From a checkpoint of a small transformer trained on Wikipedia: a smear gate, an embedding shortcut.
Each number is 128 + 32 x the weight over its row's rms, rounded and kept within 0 to 255. Layers, rows and columns count from 0. Numbers have three digits each. The size before them is the row's rms in percent of the matrix's.

# up: layer 2 MLP up, 2048x768, rms 0.0641, rows 1117-1126, columns 672-767
# down: layer 2 MLP down (transposed), 2048x768, rms 0.0622, rows 1117-1125, columns 672-767
# gate: layer 2 MLP gate, 2048x768, rms 0.0637, rows 1118-1126, columns 672-767
up1117 096:100167125144170114108127121120174145126091184157140236057180100062101161097114113109044107192118112122172206101179095129086083109086109122153122138142043070149118059162143164139144127176152081097121160136154136100158125141148136079145107081105156119143126161135150134134144115113136127149
down1117 100:104094152171118122111109095068104159150117166068105166130038145107152096074150156145108136127187090134125116142159121168117113116163124099097164117097138083129197138115205163134085114097076044130089121139131128122106181130115150132139196093131119124098162134198079176099121133102166140077
gate1118 095:098037104155155114126055089115116110158104158104088128143198130084130122139153124106106131133078181145087164151115119125104145117135151110119132147146091173143136057123166042099144116080136172132133139135087096139122112135092166133107144112128152144154150073090174100160137185160186087123
up1118 095:114051129166115122132079124154092117144096162156116093157111153104110112115140137085094105091160145147075183143156121145097108094117107135122113152142100153149155089165152096142100137118136161097168126075126081108184146177130121126099100110160104124160110102088153106173112213152141114126
down1118 099:198104150156129118115155113142091130170046136174102056107184108154110180179155153173102137142098124120118050157113086118170149081171156141138126166157136176088146125122150080070124168115125098163056129131145189159145050128115108174103105120159112132163131109185157158199152097134174143203
gate1119 103:135099164147123142175121087064107158173193164098149145135073180082116148167153179136110129124183136183144098118090154107116153132111145127136102140114144095139119134133074132120125119131105139104148110137150037149172123181111160096130130166166168187121196101174098135174173104092155116136
up1119 103:145080128090105148115103070096087079162134175146141173130111188096085148135119152177130121150164144176120100094129130169121108126149152187155153131143174105134120123114115108109178146124111203120130152152157154146177119145174185118105078165149145162102193125126078109172154118123157120163
down1119 104:170108039110165136108053141144149132129151098175124113076157142098158107142152158126143135136140167158056095074141122134174076152097144078141128123150122081113147106169131160149124160049140126104154236091169138098121093205138118149142142123118085102126099147180115170167090106142151180164
gate1120 101:098148077110126118135114135114108150161110119128119150152116160147088140068129124130127115099100159165135115155175142115112165120158200104147091126153091126155128154133134149102133128166157116147098103131134090118128091079134104152133095108092063137187162190086158125123101090127164092112
up1120 101:120160150133130117092089106154121118093176081094093151167104145093125157088161156107108112142141172096113135124124096133084120160105157104153119130121157114109139198151144167095140110102124101157055104154112112134161080123139088111122175159160025139162186162127138131131108092128147140082
down1120 099:101065162145125143142181106122120150148125180103100140147145140122142144084105103101167061154098133069115111121139106097108132137188187129153138100102201175095167119109142062112139183128071110133062127127151113108178117092118074170165179145141108122169143167181125150111147064088104145087
gate1121 101:138164075143125113121093096153121118137134097196191167154139104157154145117198117141090070116070151131138112099096045136168107117116105137132132105187142162110175144090106129138067090120143114088084129137143084089116104130132143094108100138054156174100114166069201115098084150099126135136
up1121 103:087093153106182136134149090165101185143071115137146097137175124098130133077129140066132140109157091089125177142165097189115096145126159109124162095113096125156140129156121107116142148124147058151110081137094172071160087118141084123152142074182099153154117073205099118106144152105083139111
down1121 102:136109198103131135210100165111167172127158132078145115081111124080088132046087089110210084105114098170164130174139118129101119121151165105101180107081138108144146118127125110113083182165113146135116055119139125175148132115036129144130111050131183109116109181150137123092127126071099127189
gate1122 097:104132122148115094083118126179181102140144154164118127158169135105183113137100043108123138105099157157061132074127152178116117112157175140074131115081175121092113156093083107111124124103122148145129167144161100094142139114113101128113158145142176107151180052130071132132157103070104145099
up1122 096:124051121219139156075158067164116083071136193073163178124065121120071111070189131108125149136135128105066136121166128100127126125127095121146151084133147059143110092099152112114108160159167099140170158167142117122159117147073165102131147106122112124132097108165176124166154159150088138182
down1122 101:194068144138145170150128084141122164137100146148109124144154130133120115113155091154123112162069162157112159091102104126174124145121139115220132092117196163157155152163125137189146146156172108160120172159140128102129124039126113102098106122208098098111188064082130133063107173134089129166
gate1123 095:096104148093062145114155117145138073162094187114084117125110167127121157157153075105107121099103088073133166156167104162102101162160107182111190093213091137136121099141147096134060184171076143153088095095095133114116083123185179101189084138099178117221145107168160113147093121105160216116
up1123 097:119173124185119125074103135119164121152116113145169132170137104131126076116109174137131131151121151172129038065144115087142157119104149088134043139069144140146091139122149165111196103102157114088173133172172114175152150141068126165107155103156146137032105152107113124095174119124075079044
down1123 097:161144081159102118126199123167147137140067123150104124122120151093187097163098126178151098158142135175185207145148170103098115150128095172118159106108157204111162105173119151142113117122153142154155143083140119127160137171096060166156127118123153123124045161141150173177155104139091120073
gate1124 105:146160110119166099121162144120157101170077133136137160103121101086146130162103148158144115107140176124099134087164119155091101160160057065119079097122107138108093108146162088130148123155133128125141098121140113179125165134091149117135139111114152105144097154163124101168164109109148080162
up1124 103:112148128165165167085120115142132211133101116094143119176120152147045096114141130141069101156088139130122120108124143121123152136061161146167116131130153112159101096154104143155094080144121146143112179115108116089126105117140105082078155131168126154199164149113122147132172100120132143095
down1124 104:123079129137158112119180150115109128116125134168066156104148130123160088136070142086100192124112161100059107176121152144105116143085104142141094156204100152155151147115123122134098139106063099090110166096076143111116109169136132220141155157167137158066137063157067075212120121126130080058
gate1125 104:080109192128151170129149120118083140093094088182052132134152134090143143097100140120117134092087150106088153105153154163113130113180101113101157106149187174138144093108165141134122132099157101117114191114113098134089105167186137152143122053142090096166182134149117143102128108106157118154
up1125 102:173123145179155194149136142117063109156152169159143111161119136141152086120118101066201086133141085122168098097155137155133185108133112109110109101119128074155114172121111122082096168134139093165171114106129110102190129144139128123127093173107158113110089132142104141128117167129161146145
down1125 094:187080160166101122168103142115112160116152124162130115149152101154194109116089116077090150145103088137083178112087119141141113110163102117082078113090131160106131159172177145094151151181111120068107170163152099079147133122151127080116137121097152095131089051117125167142096097143106141077
gate1126 096:113128125220076160138143071108166125066128092107157140133092114105126124119124108107072143113153141162140068208152184132085173125149094183104113104114126181164140131144145117174088128136149108143128161099143163136122092162087110097086153083106126128178145152098161157164130122129125103105
up1126 100:090131098157059138092104128186105163178141102182084128113100115124139130133169155118160114107056149127115115154168099091210076128176090109146112122094098091146101123083147136135170050106078133134163159094122117099133151051143184162155100141144159122118102083110172089125152135173163142104